Weights of a small GPT-style language model, trained from scratch on English Wikipedia.
Architecture: LayerNorm before each block, no position embeddings, biases, tied embeddings, ALiBi.
Training: 126M tokens, 1915 steps.
Each number is 128 + 32 x the weight over its row's rms, rounded and kept within 0 to 255. Layers, rows and columns count from 0. Numbers have three digits each. The size before them is the row's rms in percent of the matrix's.

# v: layer 3 attention value, 128x128, rms 0.196, rows 43-62, columns 0-63
# o: layer 3 attention output (transposed), 128x128, rms 0.168, rows 43-62, columns 0-63
v43 122:149195096123174143098130141076101103116130103137101152118147077106109151103137089124121131128082056072122140158104111085135172119200141140073125130071092120208097071161179180120116116158130151
o43 122:122080124152070112090151164148165113176130164077153068142151135125145117144132132170112131083115162107190095187175091152124089090100190142164177170172112143076191131143126060126166142111107141
v44 114:166096102185164120154143168147153101096114103112110143090147144112103137175169080104092127118116128091088121062167099103177068136157155111057111114107180151093136118111140125134153138105074106
o44 124:133134127105073126083150117103059188110095160090153111168100137099185145086091155170182177118162121171122102156124210173086124121103106144210132111148097130170135137164068110091136081118154167
v45 115:137139151086143146068121046078127182160129162124130143141131118134127095153096131091116130110132099116111124134185179114077122149181128105140225145122122122131176119157157133117119112126177148
o45 115:149169089162113114145097220147138118185151082147129094138150107159111115155110073140114089130135124118115113122088142138116140076124144116134058138117138120108117152120111178163149145137108104
v46 147:118087146104113177119156110154122105154091118081134115047126076188148134140139091140115126126096172151127084115165109110128072170121094066123165108093113124089133103109126109147091113206123163
o46 137:106196137116092111126090096111126143127152117179096153096135140112152175180102122124080142153169110104123211090120100167136163088126193196189079198189108164082108174119135193091138159146092092
v47 117:140151123154144168156073159155123141178091074099146134077172126143122142130122107140099090147155107144104115130127127055123118125109150086043179193028148090178122119111066150110152125147095158
o47 114:107116126139076129099201081133125163088220173116129119163107129114137119146162153145081119086106167088145145099121136220156142139158122132164140048216110147103154103162214077128148106132111124
v48 138:132165159155080045142110151114112111222148109156139124189142124122180119139104131145023108149085118132135118146133133092062110089083095145127121170119134079073181156154124183129114108123139050
o48 135:094061075118160156153150114162135143074146117154157171103116021111102112118149099159164127147126067130190132117085163176162089162154109129127061092135158124154155167096168108146128074165146152
v49 138:136129079069144122115136140106140139077121137138085136143142071108188145145115075164132144141106152176130093156166121105132127114183193096154139073108109072130084121086087089102144129134141127
o49 136:148109112190133143138142161098103155134098145107107114120144119190111089143117158111141165105125084088125151166139135163128185116091082132169107167123174124126161073138101168153084128134129133
v50 117:149118161195051165141091095139110098182090183119109118066110129123138133127168108096181094136191091106147093100157119167154100149147086135136148200158168132148137178155128127133128158131126113
o50 118:125169143047177110174136180175171153129165094119148166139144162084098120119107153103093137135089120136128117159099153067093157193139140166090122057090098140064133112145149115130131106122173125
v51 148:136128138103126115105099124191096116183102099102105123065141125159181069151062139115152100153103125127169093107145152109121130145201114064191151175128129148153094095116144036123148157123126127
o51 143:109118115168103135113143154081151166102121131092160130181058138111080156093072111134136161106156158098088128162151119103109162096104186177124150137093134116116132101177066174134114152158143117
v52 127:109168114196103138084104113117066097075168135129145176184209111182153132133089127094121116112115080112157073110115096128137177138153116194092126121172116122192100100149151150129194144109121107
o52 125:133084158060158113120143164142209138180116134104140049117066184106115133132148163162164199150116154130146174151133142114142113116102183095138145144065110117116186120146128075130038085141147139
v53 128:131113103101138092121086150098087127110148113137202120117132148123153149159176150078123115172095120122153159122107134124116128140163084129130191191073125084180154096085115169130096146126123191
o53 117:127103137160096212106126150175204132186192142144124161120107125100118106114119137182114128101118160115130126142154120098173113163136135129150166092167140200055067127164107115170125148139113100
v54 121:116116144138118146156114112091127110212132103180169138152169066137096103094167178102156149086132101123119180096166124135185100155133169157163120094090144111128145166147096138093126164134117100
o54 121:218104134081138085155157084144168134101107105128164190109071141098133126107085148138104158200145094157159081184138118116093152152127121112099146134184136153111132113151175126219148088166148120
v55 117:126092152146122103166050127150093077112101090137155132112121149202131169134202081132117089084140132104113143073152109127095109145104111114061151157127124164141131153191163145164105133172126122
o55 111:125153151125129033129169128152138208142123141127101148118160100113134141120113108127138130172080135149115156145111201153127132170134143121193122140176131097090150159071107094106172095060166168
v56 127:104149127133110115123087126089096183149115162129146120087147132111117096158089104138116138120141138142049096092161107104101099134179150083111066161119105142132133100198109098104133070140118075
o56 125:159112139181144117131158147131125119102133135058107082148086073169179149105141163127140125111130124108183133122099158177168124166115110116136173062176170107103187168130131084089123132120191164
v57 124:117094168152058131125162136130144134118115119130095080152128105117106110141112090152135156102117170177102164167183144088075121168081121170185104125123178102136120118129134166108183154111056093
o57 116:121141126084151134146130087127147105149133115182188150066129085131140110140139159104150116169204101058149102133101170141105137131186127066077119123108145119125201150134118118224102127158201129
v58 126:112104123114141118084100118114137103123169176116046143076108138139126110193178096152215095112101126148122204150131101150126139085153164136154179099121143192161101094106153096148186092151126125
o58 118:150162121136142132187167140130139152125108095150168159177103186186085097116095132156104170120169180113065059137152141102102149055067085150120098204175116075125126103117091127074101175102164166
v59 138:089168151137122105114098087054134155146116096104129048136158101117166122124147122132130131135095120109076195109113130113112145076085076137127087151151134113095117130199146172219129068138137098
o59 130:162141158164112135190097174171135132113150148136080119129090155084057111175126083137121098098141128112138038092096151145113109130136137091151146099116085135105172194069096113065134122105098149
v60 125:120159163130131107134126089129139122181131143173151161105128143159168097206111145116117110173089128114138149124158105133131096152135118121120079195142144099082139124129078155178102094112173073
o60 117:115083118136137163106110188097117111061120143143119145161070114108122124080144135177141112092114117167112078151067204126160089112128112122156149092125113164151144134150109118120098133143115187
v61 126:144054131103134154112104110092138111103127181154099168089125092145109171124110128138190145118181175113155134054150146098151181131165136095097119112125110125147124129177150097057148113094149117
o61 135:151169113185109040114113195160082122140123135079118056124140186093167134135139168120088119143123137145117102193148146203135104117121151147129146192107179148129127142150162174202141121107098149
v62 131:208068148075119124117173125139179160135104121162209087116104104083112090110067199151152165068134202166086094103124141158082159192126129092141169085090116157080138154124146157139107106097122118
o62 131:123100065154104089173093135134078102105136144139127137199166147090123113099165116065126118110150098129173138092185151149143161109177131137134111145123229156135101100163060134141157149118114148